config.toml
num_attention_heads = 9
vocab_size = 21150
norm_place = "pre"
learning_rate = 0.0103
lr_mult_down = 2.0
beta1 = 0.93
final_lr_fraction = 0.05
doc_mask = true
Each number is 500 + 40 x the weight over its row's rms, rounded and kept within 0 to 999. Layers, rows and columns count from 0. Numbers have three digits each. The size before them is the row's rms in percent of the matrix's.

# layer 5 attention value, 576x576, rms 0.131, rows 5-81, columns 528-575
095:512473485550488436602496463436542467545451607499501517553470507525454493491516504558492495488538482419489524456510483577487485487494487385515479
090:477584445512468534392518563468445566450487526503503496471498531541538515522484518539496494506489547488563497500544462503503478572447562467606525
094:521517529533456460490490518576480525492533436504488503501476516522491460502499492460517521494440494518466550470503476497515474458421527531468489
097:500496446501559514544497534527516424564472526562486494436488539529496507510503519559471458515555494509568492511496496519577467424514526475602492
098:451489560540518498485502502553484463525496506479479546479570518462493511501514505587566502523489539495477506450534457497552482509511455491449442
096:495532485499532444524495432460504502523468516524488476578495584420560545481601445493485487546500505505496507536498454452521480498498538505444517
094:533516457519586496443518509448450503511504472499602554535503526476496417541539504513481608561489529503520527500532476500475522494428529452523568
090:516473507506490513543502520541476559489532484503501563473454496536594510457415604497530521527543560567420467481524531497509481487539468501512499
102:605462502496438522481611520507502551449542562442507435533527510511439507547486498533527466446490568528530520542448494479562538523517449524423527
093:462487488500498546480583455565534474544511567474509467527514471544512521519466522519537480441525499474435481473501513529507425493521521535476485
100:491465533542480534507466514532440542434473465495524505561540466492560488473541451556578516505494453517448563482471490445484507512560501528412508
095:477495520456510525430469519521520529509497482525545506526439510510457523524500499500507524452513518553503470519466555490478537580550343448450558
097:538541481511468484484523584448556536548475474541480551463434518455466459562468529530438538493538558519508469474439488511436494501499546502522540
095:528506474465505444555492464535555486519506553565576479466521445492541468545456486541576503519501495539510535469528535498420529547469586523466449
093:485505416498471515510529456531527485433504466520557482544525428472461493470529404563440541533484525467474488442539506491571498519510509504487482
096:518465542521551498489446507491507510483532446546473476481440540387491518548586498510458469491419437527524494454442472522473464524543443566511511
091:506477442505492420438482463512549532486398490466483529522512477509493499554502548427485482477508443535515547538466498554440477545469504535473546
096:499484528519465479492434432515472451513501474491509494508444492520525485456523516472527500576586456437555467548495473497469499544480602431495430
096:500494494473474526473509524584529522483517578521447454567468518517445470415542473483530524541454513574501530484442530474489459468445458434501503
094:475468490496536380529459522524477561535578521484541528468490563496545407597501491516479443504514458616535473476524456507488469552515507436459506
087:415462537592495530530499476451505432464490507518583472444542514521517446504507539474485590501487443450489447483521515510500514507464509488467496
096:499498530499492579506509528579520518488501475497529461504535497564557513568540497522527517491525459483486491385474528396460459519501519436485526
090:538509558493472608483476486466506485454549447494524502445604427516489523468532451435465504524514513474521468515476523526501528495470404432528499
091:558454449551495504458564505528546488542498536511478541485471503516438492565481558478502559555485531517460499519408493571445502520499385466560528
093:570500534473522481490400580502497535485521473544520454515520493505512488494477481501487504468463514554513578487498574520468543457549458551499461
091:464477564541555573542492555441605551470482571497523528477554464501476514525413520553507500426495453481483467477516492552506422493485509468478469
089:500492534502534533465533518506465474534480517528495495567412503515462472549489475515546450518568517479407496433534522562504480539516534478541528
103:529489436485416540535471554490528474516552591505523477465496463422515482527447506487519453478517539466467481449555535527513555487505488512434481
090:416493538530450493519568560450571548511529451474447505502537512462451470552524516458569537515517466575512493527447448598571529431502466540539497
089:499514517506532486474488451485540497520563552435504491548529499507545531447519510478459501496488452460462516530481456542511492485490513499482575
097:476458451496494556499427511403460444481520468490546498434429529500512537543512518492467446529515547464521523519534532577445517536511450584430506
088:518487506522606476474439506462526560546493540460427484479491576551460539487490556504545463505484487483465554488553538525492537531458507492467528
094:497443513450540541551537491421457548537519505480481497500390526556523529508475491498500442503499521482506494499469583449462466502572489543558563
098:533513496509497497421521497480538528543524485484449515533517549539518551456456516547467487473572446471505431495449492565480539456556539573493554
093:510469500532530523498481476489465500469573496502512515472512447465504543471501437501462475577458575517490456497538517545439529525516519516478513
095:576504590535558496491458584556439548530571486447443534483452509518492526611496467547500530529468534520527471539448449496503527501517442524470471
096:478543505550543556454514435468442542543472465498503476540446525470500531541525518506463479490490475443508438599458495526511424534479473501516530
100:433518478493447491516541476486497513530511469443432494472543453497491564481445465507471463523484529434469477513574521525409470462465469525448503
088:463475526494499468487529489425475494503566499594477543502519522539598509465472457464497563544498566486444515569489505519514568564499562467463519
091:494514514489524506476481504429589560488533503462494508495574442576412471522499532523463515541456497494575540575556495527445491509456532579484508
092:482475581469533483532527404495519519546494459466449487487500543526498481427527408572478474495466519599519519494518419515511537497498481535528495
093:478500492556441491560467468493503550461525477480477555471417426490413464532453507504547489547475521444505503528429483545478491496525501572494518
093:449446509512462514554516528464483536540462556451460503550523487504596495525486546461518502505476486531496497581472499552534549467464524484554489
096:452522492509514540572482533543445525469506440542573480423494482527477501465492459541490517501480487468546515471448479541465544432453486529486462
098:545452505470558545476463525484482470454496481479510491473451492537508498441508545494453538522519461478485507504453512442506447594462507526511511
095:427490510472480549542518452510507478522454516507473493560580469523429510453435497509497532414535533502466503587505551502562517488490504536571499
093:521423543547566442568508548500494460514504463461487511519409554472539472488473467538492476555514461510517535542525484459544499516493453519550545
093:556502475472502495492461524518500427448456451539522531473457417526472528507478492463522560495457485578394476459482559514606552500535536535525498
092:515535553465497488499468479513517572531471479510544570488528511457539507521491510526501496555472562489448451484495525482615429443414494510537447
097:507510567481508478489433502498438541544447499475496512484483455493486431488541500512490472455551490522476473498507545479487545505514558527476451
096:483473498497515439505472564479505489543524546515482533515520517536452563440515562445489542501587451553555472504501479479486537440514555495551504
091:475470486483556508506452488491527583550504516570585537540540551557507532491608547552468583429484411559494476456504513547462486482526513509565552
096:458377571521448496539587534526545519463489541550500465472540529416509488484472528543529525487535458537493542469444503477472484466509510483557556
090:503490488501522470472527498465553523494469490488545456531519422529528542528485528516478477517490510511457481481465533459421488582524484566514499
097:520492562465544503501523528370509489430498513513475483480587457426458508534491486459502523477475504561557607470527499464491509490514474498494567
098:504479440542487494506452516536561511516522511551525534531520520516494423422434483410518447578478495438473547528519529544471519520508460462425560
091:492526546530495481521522462528508543506474494472531495496524449541497524534463503516488467456483503508527489540510500465600533531467423462567459
098:492417519463537537507569486504447527406557467493496492491503524527478557505534509510495468388475501462497510526576537519501487470565524439568515
092:560497401505490547514536496530515499467442497548424478565507470462521480456467466490439532447530502473588495559435506486433508493441472485518454
097:472501513473514546511498491499503482495511488538490513515474429444493474490562435425475538447520509475626476475485451493456443476572521475507458
092:512501511425554540459573504511482563453468555557512489480439442530493475403562443509488506492465498536524459484437613479510517478412472507531492
095:517398482462505602520469518470539508493502476566447521510501588531574526486473443448563509513491502447521500453543462546500484550498587493522489
095:583512576484557492458543451433532500483496560519552512469522509514470422457510424518497479469499482506511484503578425424538553462519471518506536
097:479493470490482498545465514490532462509507497484430519528528409493591498499481530549472491527505536517541529546515503447440591441468583494549505
103:462449508460535490500479498456492552434487474586484458499440524505533444507505529478513458465474482484461507522529519474535492516526524445475446
094:473570546477500524524513520505518570510516486478511469516508531509472487536494585559410444466522452579507506550536494497488444491478444464467513
099:506517490504554534577570508460507509484522482513526474517527504525560459461482492530496479496476482483516509493472542384490525476530480528502486
094:493503505483465541500536548475488463525475554499549496495435465533430437440508460604431505487496481468478466477557500468432458536502520505449523
092:538472484466474597448513487469490481517457460515526556501515507521482471567438581510495446470546469572442477562475473509523514541520521506525509
097:479491499531493429533491486543476490496542500415500573519479534567510447439516511565484529553483467603468401401467527502560499527442548553527522
095:435493523553573476506487538559422447547507490532441495500551475492498498535536475499443478560477482465535531539445490594487488499554490446586519
095:501464510527483520458533528512461464474556506515486532478460497485476519489473538547572553535461518490485563464527471463559486516468430387511581
102:521476498555568492455444494523489436499529462531528518578501464500480470445487514480515481566523477473511492490525483503445537446495538465525573
094:481490542527545500557479422540501466506502602550498521421549510528538481503546449572495513470499418526483533447495532516519541539562466503558505
095:442498533490550589531503553491456513512453535531422510536505462442492587505479587442448569482504508517569577494504519516501450464501574566546534
094:560469496532505445474401387488497501544483513455524512480523431516463552460423524492456510507564571478474561485538520539522544475474474525496553
096:539457564482541461425602536573474542540545464500527454485397473534424447481454516475488468488606486548455538455491453544458478529475520566473483
# layer 5 attention output (transposed), 576x576, rms 0.116, rows 5-81, columns 528-575
100:481395549456518542399571509472438492503577570478494508457550547513477568563392575542507409535526471521429505479513484455426563489511487539442473
097:515469486453495491495517541450476465440515541473524572575491478510461537539466520578528512548415534547492504463509433462464461518571504496410526
097:528532511478483445498525446449550492598459528532486502507466527487483504488494469486522466517544446520486505525495437575405528540502556516499507
099:434526553510478475459372509535458491516515547542537438555378454519478519463480488435492503500489529536502460512546469518491459493523507444467481
098:420513494542515523519492469524530596453558527521532437540509465533483487516483547533469511535545428490570478518510447500488490431432458474536491
095:487446474540494463529511556606496535416509485522534535519485447447471438489448487552467527484511455474539559523524510549474521489551489457502539
098:541510502503388466568476450516540543549557489488488548465550509524605538503491553485520444522526450517459533483534480532502477535505483471455542
094:429515462470503443573498558496474504506497529516498465460508492521464474517517472456432525569413411480494493508449455489503483496514486464434501
096:500530486418488458426515462517454544525491544513496519451514483553531556466453496586512545530505501485440492504566405432481431478457590437513476
098:481549480495519457548477474471447503466461527522561550509497523531473479539514552505537546501541531529511452520565447511458544499552502490491540
092:508530519523569495498453467446441457523482544504543479473482520441498505563456465493438506503564553522455469505470432551523446514460446522566471
099:399518442462569568535464507478482501474526464527526496548471515456481534504500492399544492512455449535439487516490483505537511470449566484510445
099:463509536424530553540517469609541468425535483510557551573518534537479547507499503476499436518510411537486489539568488492509524489488488491465451
094:504535475537515486488408554473457517578468461432511566542487520519501515485520501460532488543533404472425455554486547440437476525538469483507506
096:524506535587481550576541537480528494512494496518448465435454474474560462502508505540526468496563533491506500495529476476522425504556464448520469
097:463505478511483417477536541517562493501504527484519426523533491552482489500492466480529501491525545451456515536486404440530498506517518481581485
104:459439466385525473547492507500446515505493529444529439503500518452483533548476522575484544482503475422469502414590428459519540497561484452552525
100:453437564446480504573483514526483483579442477481526540508515533536469516503528547470489473499527490445449497500551470555541494443601419500527485
100:505528448520371505502444477513500474476530475534525557558575485499605478592442502527485448473580513510480529488471403573462469505547498514508467
097:585572522489522593433444534425504507547516453509483540554535490441511514477445459608517531540504498455504548530573490510467497520476493556539540
099:549554546493526470482347508514542462538624510499507555518448529468486564543545487485443479557536469613485481545464505518547492540574508536532464
099:483545551518501430491540508461464484528539493533546499452544568449471513536492529509430478503469523449496476488529449489556531458523484541523492
102:446504466527524539416483506556440516529517462461454528473447517499578514560538442536480562523391546512512519492538492455485515466549541466486529
093:477510546465481439546478488508578524449580487508498514572502520465429484411506480566486474516499448550469488531567496481491446532470503450497503
100:503523511499546556466492510536451495501497488541502480491533490524536444543528566494493477479522550523479482501510492553521460539549512473469471
102:508457435455460524473569452503469423545500470488414463482489559529501486530552518443480521511440499449504506516473607465499440541544488522503469
098:495529502541526481463440525473495520531505497512500531479493513539556481470516538598525453504497506488456475547403526470503548518449473492470522
100:450512466516528485478556416519533526434490402461558593552465573490541509500496492436438443497479456481462495529489535465477478495508451454559572
095:486527491559435555500523472534462420472494497480533599426418548562527513422496546439445497546518495499435415462488533568486481574547462477545502
100:479474541503496479548450540519458502463473393496564498484545511488453510483497481544436438531434505524569506518536546457597493418492521544545478
104:508641483520542495527534448580464509495411508495447388629639543520570450515470511470492555492468519435555462462487520471556496554522550467537505
098:497506484442448510490559529532535532454513393454469408482569467531554551499549400524431518574499528465528462476560490514449480449550487550515556
098:470510532587532576520475534521519493542506460522536497577544518556529460477498523433562481503461472453482528502492449509496469541494607482525387
098:487503505431498441567495511512515534519524512429545491488490508510476487507555463613499510473481539499478494458489514509499520456504529430524514
100:508539500423511450528497488429527510513445530466542457538522468435492496521535532481485511496468586498419545561476533504466515510475525546502518
100:457484492523459553534468467471542493508517505524552431471567506467531507455471579465508451502511455536445450490547523438510480522509538455511516
103:443443581533466465489509509543605562454554538491511547485547503534553510495465447482454555516474530463509553451479551406545456493535540585438476
097:526458448477591503514496512437502440490537558524557505465546553530471476433510536491511507515536551462560517466507490497546535445532453530532460
102:438501470561505486467453536514497497507513506477563461505473517459404536549465532564523493524543486481493455547469474535470511483420509518554574
095:453544493505486539498535507475489525602486464441484481511424448564526548533485508483501516541530578406474548452523553520633474499530523437416466
094:517508442505483401414467534554418531473472476519493462519477457451464534511454496492507553515426480506492507498451502467530499519526598519428522
098:512473489488520528530530575436482540502423512472563464491539508483504444508510458499448515533509578539491478485511528477518523515544533539468493
098:504522495545492516481479426469533469507584514575507476468465596494492496441438533496531518464490569470497513518509571478469468515534437457559458
092:483458505506478536499488446492443514505538534555566457552492565490546495455464483513480495486440530494496420475525535503541520479480580448458528
097:428459569479467515488475481553572451435497490568526558467506446523517559537521428574444478524448454521512440539531557487497501480473489443489467
101:523463435475564564465478578477489487563516508438462538497476534474552501472589539568492498514508514501522461557489415482413541550475537498503511
098:474473448475529533481480555489528542486498442501479489480511486473418550499456502463482517467493570601522520519548518448506485467488490494443566
099:510467578485464523471438481436548573524514463539569456510526568447537586524509530449483522481518491491541591439569477534499484501496411465465555
099:476493558522409539437485546548559500475461467504505497503561521541504566526511506452492493447566508517527449540511463516463462534434528538436561
099:520474459460437463477528505498443497509495555509516458546537483544430518454494529505475426503488546521462511470444554495543546537536533530528547
102:509506564502520508482519459511540533518553469513495441497446512483456542551453488552553426488467477462580484442503455539466503541455572391502514
101:429529509531466536450490497535570465440521500517396462481531565546504486494484493523465520529516486468519535489515510420505495511403494476421529
100:470529456455493499529430440481387468488460493456530551474436536565523466546471498629449495499488541447530548547498522568489504539565463524502513
098:471487538481517509457479464530519504479507522513439549526559616487410457479405519446510466497477552471473523549485468477437499469504507481464548
099:480497524481511522519529458488466509449499414488506519563498567522464450527505540461571545504508441557519463547488498557490514439482565560492518
097:459476515437480529656534473480517507477462507461491487456450491505492497590470493454496498493428522522511476461456463530420425499508453501509480
099:480487458502521525502532464530352524508457499500533568518530534519449536576477486464522503509527439430450466542532429441543538482551504476484526
098:453545449477511525462527473468478471493509421541494558505496518449458520517455489494570550548455520557542534511510420496549494494489496544504445
100:477417550503532519495441549466515484485457489477492466509549531539478431532531521540515481473399494500547501519525530499482514446445455471497476
106:492511490548512530494453487463566484488561505463495524526457474513507504450391565504536453542474570490454530534508542555563566542451533542470469
089:539504480510505503511395477548554531502517484512479576467441533564416521503521497519517439523515484539436524526421493446480491461550520467542543
103:491561561544476545484513502438503480548486521516483452489524546515474503552533520547446496553449452501529501507480457469514486476503456467484570
097:493429422543502477533461524541521479595573558468474542484452577524462534539483439529520440520479468455532520456518466523524546505455521535492505
096:465500479426442463409545471507490461505510469451597475442468528452518535532484524520523490476510507488500426533531447526509456518530510505466488
098:515469487543494509499487461465499475530561478511550440560448442467559544556442491504559523537548537511500511458553440490505521545498443549485503
102:448515532462422529560539449469521462437525504493548474530476420600502479388449495501524458554532503409456547500476555414463563507567561478524482
093:505481578521490514488449536506493508499581487476479529536451481501428539483489539448542413493445451516449558444509485473435516535528559449465490
093:447519521466532407477463433584463589541492509465536466520499578467539484473468568516566449467494469520534551483408469540514513485485447563432499
111:508486479515506415474538506603575447519529482543499417517489527386447528492525441512410506484496531498513535543467435468463522550532404528411543
094:463599563496506509452540506457472569551499496477480560487454523538533532539441480531580525450522518511483573519584523448497474425522524472530464
101:501487460426554482462529486427507522412502501522539533534493486519445526512513587510577538503443518514508442493494594523525517502457458522506402
100:534539475429473476519452514507519478541505525458476522552502478483522581463476487530432566455547554449535473464494508456523500482550501488502487
098:485476555494498469468424496478417567551562526492494439535520530540498504524451517439459420541482487495488477522474547540536506473495502492419448
110:516439511498522561620553510473518494434522484465496488525461478483442557509524524438494504570446490517492486443525510542413481448518422471418572
107:548472472469490458476494517502465546469451522488459452494511641468487551505481510479509495530461474465484436541523397505568548410499483499517485
102:430531523457458516561558550517503517453543470454472525489510476469506505434469452514500494513486483442537537483481516526411481535539513509525503
104:509499480483457476512475499514475441491521492474488520516506478502545551527552439553589437465505483512467498493510504480599466560474493504562540
# layer 5 attention query, 576x576, rms 0.113, rows 64-127, columns 528-575
071:551510441535526525509525562538493406447537445460438508542485565452473456528503513472443574480472516501454483510549452458521486477500484536489453
071:537562512562518494485535518513453528486485491482524517400449595459610487441498511479529561426463567529485454455449469495543494439488480517455503
075:483506548503493482509548421524487483505532423519508521607497507484537496457543477493479442414495468457524531507584512564485517439528459558513535
077:507439497480451540480508476532545500465483502495539510484515484445483516512518581451553533532463602495473499522488426469515538429491491515393500
082:495462562465507522508515475520526439499536500496507491526508527555495464508501478605424493489481457561519501559558492545526560574539525508570491
085:575525483559531538517465459551458506510461569458469547587548432462550459425553441492472590440450470502485474455481517525568474496562582541505587
085:482492521529558478519517546577437538570579560486536457444517504488549430487496512573472469532569505613528502521531545440560468487449484445557514
089:424524409500537473495449505507513481447458466443497512484474443444435472564502505438549555497450509437482539477542503574490468456506475550469488
104:486470427518533489457516544502512498543480474455519460519491517463490494558532526465543495458478519528475552428523605472471394540570526508462492
096:487554508411506518487528522496477499482553423499459522495495545532466476477460515466515528523579490563461472472507488550505535471438465474523505
100:504504507449436514513415453467546439436546536522461482518481479467449516487520541510586491504460519444479471532470481578493475489525452521532485
103:445530508510473504525477491508521552455501509487553485505458543431559557506547498472451585534490442526509521474524452460517519461478485468486517
112:539508537427511499507538501440447517450486512471520432448485476487488441477498411525534491491448412368568500571409450493422491433529507486548513
116:445517485530519476506478436485457467560448501532456509517517521555532495473474524450463463568481530492497490566528517478478508487438504505471509
111:448463546528506514570446550485487550453540461475492471482518512464500483502472539483517550516567529490529553494531451496477464491523508453526499
112:506492493469452527457445545509479481517467565539583465575472514452537451538449544545489486556495477526441491555449520425566538535464522559437517
069:552512523574481515425452491541491518468489492530525511487440463535459461560492506501551497527566415548494522541457541493510550553505522440450509
076:526515482465537535495473509537492513484441568448532478383495481477446527562535520407508524528481602530525517509505535508467489534461440477424473
075:482466510482478498467438492462485510474496574460495464513516550459524499559508546442601527542546541551460481520466470452485531532448496436525509
089:561490453452530553459560510492455517452587532415463449415498508497517511633421532456564546521559567492536499491449517497535501502435520466515496
088:476513503514393512565474520501492559457468483477501583575463485496511451443510488560440461465444497471448491491560528523483550486477509557519540
090:485584491569483540420545469580539476477504541510467511461548449473482537474498570437579467517463550452469510540464493484488476480472502497481497
103:533470615509555549477508513508520486457512561532445488499459501548523444492501423447418504463487443520480489469503498512548502456483506471540560
087:446506516476518490411440486500512489534449539487507453467444457505484565523481506498540481484555562529556549506455504505510472558540557520461509
094:500455534529482453507484469471465476505520475458482457590507516474485530459504544507512427440534555600458578533463501549404459507499490513491500
113:441629477541448493493515470467509475399512531494487488449476442449454570481561451440492455513484547463501573530518454543502583508533489516525566
114:508445482502454521376414524503455519499552497449457494432532508455589470523558514403528494500565538460555524469533514476518540531500484540497526
109:559504456473346469516485474520509496489521479524511491531457485491441493497537527434478516487501471520554511389467574447428524460526494513497545
109:489523434493422511563533445434503594452506535498541463471467502445447405480546550475522487537460519530505484506484554480499503461477517443476477
111:480457463505434465493461417438479573478525479483543504477454446538545477462560504500550510540493537519508490508486550526533482489556542504586527
108:474518457528497488503472461437437430507533446475473524467542398441417494472515499443475474481517480502504515475469505524442496436552522458510516
116:488559538478543495526433496529448544531545494496529481496491489508509552437494453483520508471458391470561530500534500451521461489555515440469520
116:459510537473484463463490509490501485529535483454431506479500533491580518470456485551447498551521424457458580518441561462478537575543524638542467
107:569454573553537551533462475442498588514510468511579466466548564493466480499510517468468506543531521503571564498529507442466507476479519484515519
107:420480454478463574524508547494494499508455504536502480528488501493482493494518496508453469573466466516506502549489532503447502464486514512481535
113:507501585526495451534549577506534491415505481508531482514534427539519490464551546452542418439501506420527446457467558537392513443509486529551487
114:528477559518424524497474613446545500518413496448559518511519495477550590508500465561530500557546565549460474523506496443515472495520546484569537
110:561509442450405484477501566489556511535405518453470511462525525481451418473521493531440504498484508496488532448454531511456473465434470483477516
114:577490532526539527407449508439494503437532502428555446485520474484528514490491495471440515508477402576442477471509504457475479447453510548508462
114:429453504454502494485497543529517526441564536524528557421481548557527514530503583491468505570506527386447428539537453475462540542588550467510498
112:510568518490505540524506525480447493548545469523537542530477427461484472396485432516457525468541488453562571504493491586495477483526493531507437
113:525469551418521451494478501531511507454437463509497437496543458551501574484476510458523479540486508462551530509547457548411515569476529535524484
106:520457504448454497467466516462560498509502508494504414510490553471489588486504485577508538461502505524516424549597509573527434447564501517422453
108:479507449514541599538478505546470411477493474505428433535554551572543478527527445503516466512477550475486425497507518466456443467577466500568476
109:516501507451474485492470460485529432515523478470524458528543548485424553472468580478565509507489449546473527508548526533463493462447513477517553
106:507552530550540487507456553513530518489551446462540478527500538474463514546508525519496577608476587551536496523530523462497562533488546523453473
113:545516460499527504465444553410536470475528494425461513549433514531528601557520497434581515502515411522489520491480399473463498479398530401621533
108:530534569559491498535549494531569533513532402513530469520472478458563571507470497590548496477452518545564477406534451456480463491459536569541493
109:476504443478487504419503458498575540502560485456618486483468549507524527514525514482468420531421504470426504587525500484511484495471538472529418
113:470549470474486581477525539464532492527510449532513481524496481484541535454485486448442555560464512523456503537485535501531447469497488495542540
111:516498537525505533480500453455451490539487556525506517519511522513523527539451478560490489410596548490548449488555461463498510524462518530501481
110:468589554469515477537485470461465462509511597514476502484509533484573452504505465432524531560401484554479504501492468468506523559494478496500456
109:522452474469470490463548542471567521436545536500542476513544541542456497489478516514481421489469488480487503499544524511448455530552423531506563
112:428478485528483480539467437523455546414498432438419540543529465563536475456498432475474544528460497453553497477520454509552500569549592516521494
115:499546486538473526481427458489575543563480527507472482489548537442455470496491532470490489506473536482471473574511493475435514485441550509539584
106:450481526460515499507449562437531440482575521542465560530521579516457476495490505507551558496490468458474530515515559467524425473612464554484509
115:457510464428481480496479467526531493513490464430445576499492464508526525581490541493480485453520416503474516447443525556543552456539547554504497
113:471441455555559449477574477492465507472477533469413544455503548484535464509592465475444459496520442420540581545573502439445460510492527553412503
114:491493455447577405560498417503488526502604517556549551473476467467506481545504497498563499407503476580550538493553496545440493518485549577503519
108:401546558534481513521536561445555530484489436552459541472487473513489483473525474543488498465493543522482494567453510447455546461501482551527483
114:532471513501533543599467474492512508533572456481510499543505490551524499519477480511493537476556476440552491488517519523491431548443555480472537
118:402495496444517534606473480497496521515486425534500525516462474477488485452458559475470537494495480555538583447425548459501502436543475480403505
110:417529489384509443469534527503509550510494527526469489513469496482530507546480530562477523461446536517513511494527498528457503440478535504564578
114:509478537494574524424499474513565455547527450546516457493489483467517503561494545512447506519492450487489502497533512535553503477500426450504462
# layer 5 attention key, 576x576, rms 0.114, rows 64-127, columns 528-575
064:453472467583541508479486458473440574519478499470543521512419526516474478438506493514506486490510535507481478469571429490474550495487479476460531
072:468449429438442485539530510574470539509497477506491475508440509496506553459517421531469510496466419466557511477520544543469488472501527497451516
072:460527494506524469423491519462502508501503558500536491544460559424582491501511511470491470480517504490532489451482525416563488436517491483485450
077:563505501489447492477495475530501480514482548499484478506560492497571547501494495504466492512572535499526483574487463490506536513526487460479586
074:439563519523488500528501461497509516514475507493502446512495498464502514455551472577500456532502500487597461413509518486483457496518459560492522
074:482487522491480450517508512470562479476485484446501477463481550466486486481484550408505453522484559549533562459448503445516458500494508481471526
081:484507452503487511453469490534545519447549450458491484598479533415521440476510478453492557535464613468569546401503547521513500471547450500516487
086:440455462481523437545481543404536502532547557501486519487475533479539547518458527524498505494530523449477470489484558467454481489467470497533485
091:499522518570593520546470453484471503518499502451546530508517436515559543466535536490492544570400493517469457506515480510487484483481472534459498
093:579511478505486374490523497491577464494498503417491489498484456578479498497555558521568533416532496420509443486492521508508493553526465554503486
100:561392488564507436564573473457510460543543495527515497440486530529455521515491537497494475501557460528495545447536518451476432596461484487519478
099:514529469521489519461438404444530574604645514456424532528463484527568514477472494481543513493420420406574515457525563554513576578418509554558516
103:470482558482438475530447553401555483569464479523432487551522547568516473519517540558511511484498488485525536543429499480497542564507515579544504
113:425481479491486483503492487536488458454485495508472466601610512527497456484504479454505431477509569534584507538518499539475495574438443495474467
108:510508511498444529528446499473493522563495516514553560398508503587518525562480517481575442484583470482412524481538438405483463532473476520539476
106:577516432519465541515479513517500499514516505515518562454529437481484511493485568484508542493531447501517522492549574498546477435552486495492524
064:534444549514508479418483512412499584484461461477443508509552427500529476460558527384540446542584545440497517553509457495567492459559491488519430
062:515479497435513450434580470470522543448503516432492468467489530496522517492475503440559469523519500462460534557465550547535456544508499438536485
067:584520516451433485466466456557513518470484505463467466478527540496458545545465479494547436430498482456501519481497438502418498491503494492517480
072:489497482510436521428523523489512447512512530543483504464525433492491468497519529418562520566455509479400441603502483504510503482481501563531493
071:487468513501464522414468474493517491527477485521441514508415546491451457504459480559460454484570540518571468485544499502596506497507491455476517
087:556507526469523556519436526414421410497501489493485492520474559507522450484512590437512569503470475570424557599456533448448521515501464573537533
082:420445466517453476461480495453550552522506506540520556548540576499485488444489410595552447419481516508510537572493513483524515552475534424597477
081:503494474444463583521503520462458530478500505491535479510486403479468489498478463443529542512476489524444564519467535519497514608521479512496551
082:436418459450505476497489534485492512476520475481514492493483455493562469512548399529544577503562500523481466570540498504504418487430494465426444
095:521476550541486520521546558493479503530500535504507524513555522567479501470408467487422494535571526575520506488566473470509474494488454478449560
096:468418489420525494546529518424529560542518530465500460445507540512480539522522525541552524542485488459445466501465567550525545503606564472460422
104:520458547538459527441463479512494426473532465553501470518491475498535506514461482564513423533570523508529450448488425507501512493481500552428489
105:489531457554482472504505489472499479484450469547601551486495513460544511507509532507490490414446513462515479473487505524490590434532474478480477
108:501515503474568540516512528445507512452486449527537521481449542550441468487504449479488498472466451415483525465542462509527569504449574500474563
110:460478480568558445491575451504455479511498505483489463521527522503449516502484465487485529455531461520580578398446440508498604511523372489509496
109:498542489499533462461500466506513563491521483550493445459479538519521511489547527493498560549498461520490505543540507454579444447414512481502482
106:474485527546463545495435460505554587465466473486507468541485456481460529459466480477513479477570456417498578450446560601552516525556494483514429
112:491493550543522484529550520492549511487448435533505499526525528498477464468492501534515539591488470538454514488469522549528495530513575507507535
106:460436541530513486472476518476423457522469494521502557518452481501506502485479522529456513513505494562423478464510433512497500500488467454543498
110:472524502520418516507485515484533579460522507553533484491401510492535473512490473460501463545449370517506487524531500438524532490484463567517454
114:479528527485529584486488471407557490509491446455551479609498495437514432594492524444498479478507511498495461523513491520488542635473509508550523
117:514507525498516548517487531480493455528475467468476476556530487554515482553444443521435475515578553451538465527489510553511461520476490431504498
107:519551476474520502540455512544498426430505522450545515488504552481413538542505511427482466490468479459506536482473497496462500473542470439485544
112:511501469516477496492487498520480443521452440552477464487537553556502497510467503503497474472522482576437524502464477543532469533587476482548505
104:477559431433451469533471515536466500493505478488479507489434429459506450573532490450466518474528518508507473583511496457508465517474434530402477
114:483451463533510430501511522484516586490516533469528515491591427563512553494486458543461473453472501615479462510527478549505482517477510511496469
106:501485484495490537515520475462471572521503468527387514481560524499480488474517526510550417545531477528529537549566545534453459587462523525566520
108:469500495508498480510488471415482463479481465582519589476500562501565476498519464446482538571515496490493542491464473465425472547531512497548523
110:524467534467435528474538477555447573471477502527390500445475498488437517509459459496506448510531490564567538467472531413509453442528441548540516
109:528496484508435506537442512568541510516499504527477446549512537455459442532453510423453590533508541471535541525503581495465495526458471537433478
113:493542484459496532454444514510498490483539467447488519497444523533506473527529438507500543520478379523545462562393577498526550540572450525495518
102:529494514539546550494480442480546588493465517503498502496445497473499462533426489532506498464480440486525485486526535432470483483539502533492503
107:505456505566468501471568498618454465544505542491419502463476436437555508524597463497472527454425543540548501490493431482475505449575458502511572
109:478456466425459480538424522531504483558625516481547531438495557532515452506515418600526443488510558435488490492503474455466522554462494487499470
106:440510492516427530418608476510452512485486502476485432538465524504450455548511461535513420486550487554531490448563447555416407554552520467429578
107:445475531460498522483457472429480526509481529432560599553501428505435441504497465452461517501487541519545485420555543421489530515512531470506522
111:580520488455510557464547525554460495465552481481481536459527551477512506479524451538533497530405506509468421479514479559497553511564451457506495
111:485465547524561448518485521435484536547426535509505444427507534525446508448482452497496524548506444479511461465484489487498559505550539500483479
110:514522480494535479476484507466453460510478516437520562491582450435477499493540522523455466430516513469528441517443546489456434475505490484518517
105:554491472534529453449486543422522442524494510511425527542506496526511545446573495474595482555538518464529517525451518470538430540524493502527514
109:489518514547498524442529501504497505522508564475508526490451547502524620444471496594462448554495510524517494497476471511478465494497544589517484
108:485513446536561446517502485463421534524417519439542430514502476479512511411494532503473401568479521497458476523513542435477518514472518435445482
104:485515520493547502464545505506508598466522477528473428570504519487467458568532505517514504525506483516504481525465505426501458532497533567514496
103:482507494563522528434488511481443422492537486432518401485467508564556456516526504454455478496459531578526565489528406569471539518509473525500491
107:540501521474507539492469415579497513571562523468524487451418518445510558506458502490497497551441462474509483554458479462533447594538458491479547
113:474464530469535504487481491406557498503503540465573573412528539501521461493454473448555524484567455475523524491542542446463479514496569478496518
107:546528484443557472434446505472456464509552516505550503465502452565482408534559562494516528484533461532514583521491461470491474502434520523435587
114:473464534478471485482474517581522543486566561513498580508518616475499501429434433505543454466477455574464529562442499489546495493522491524500434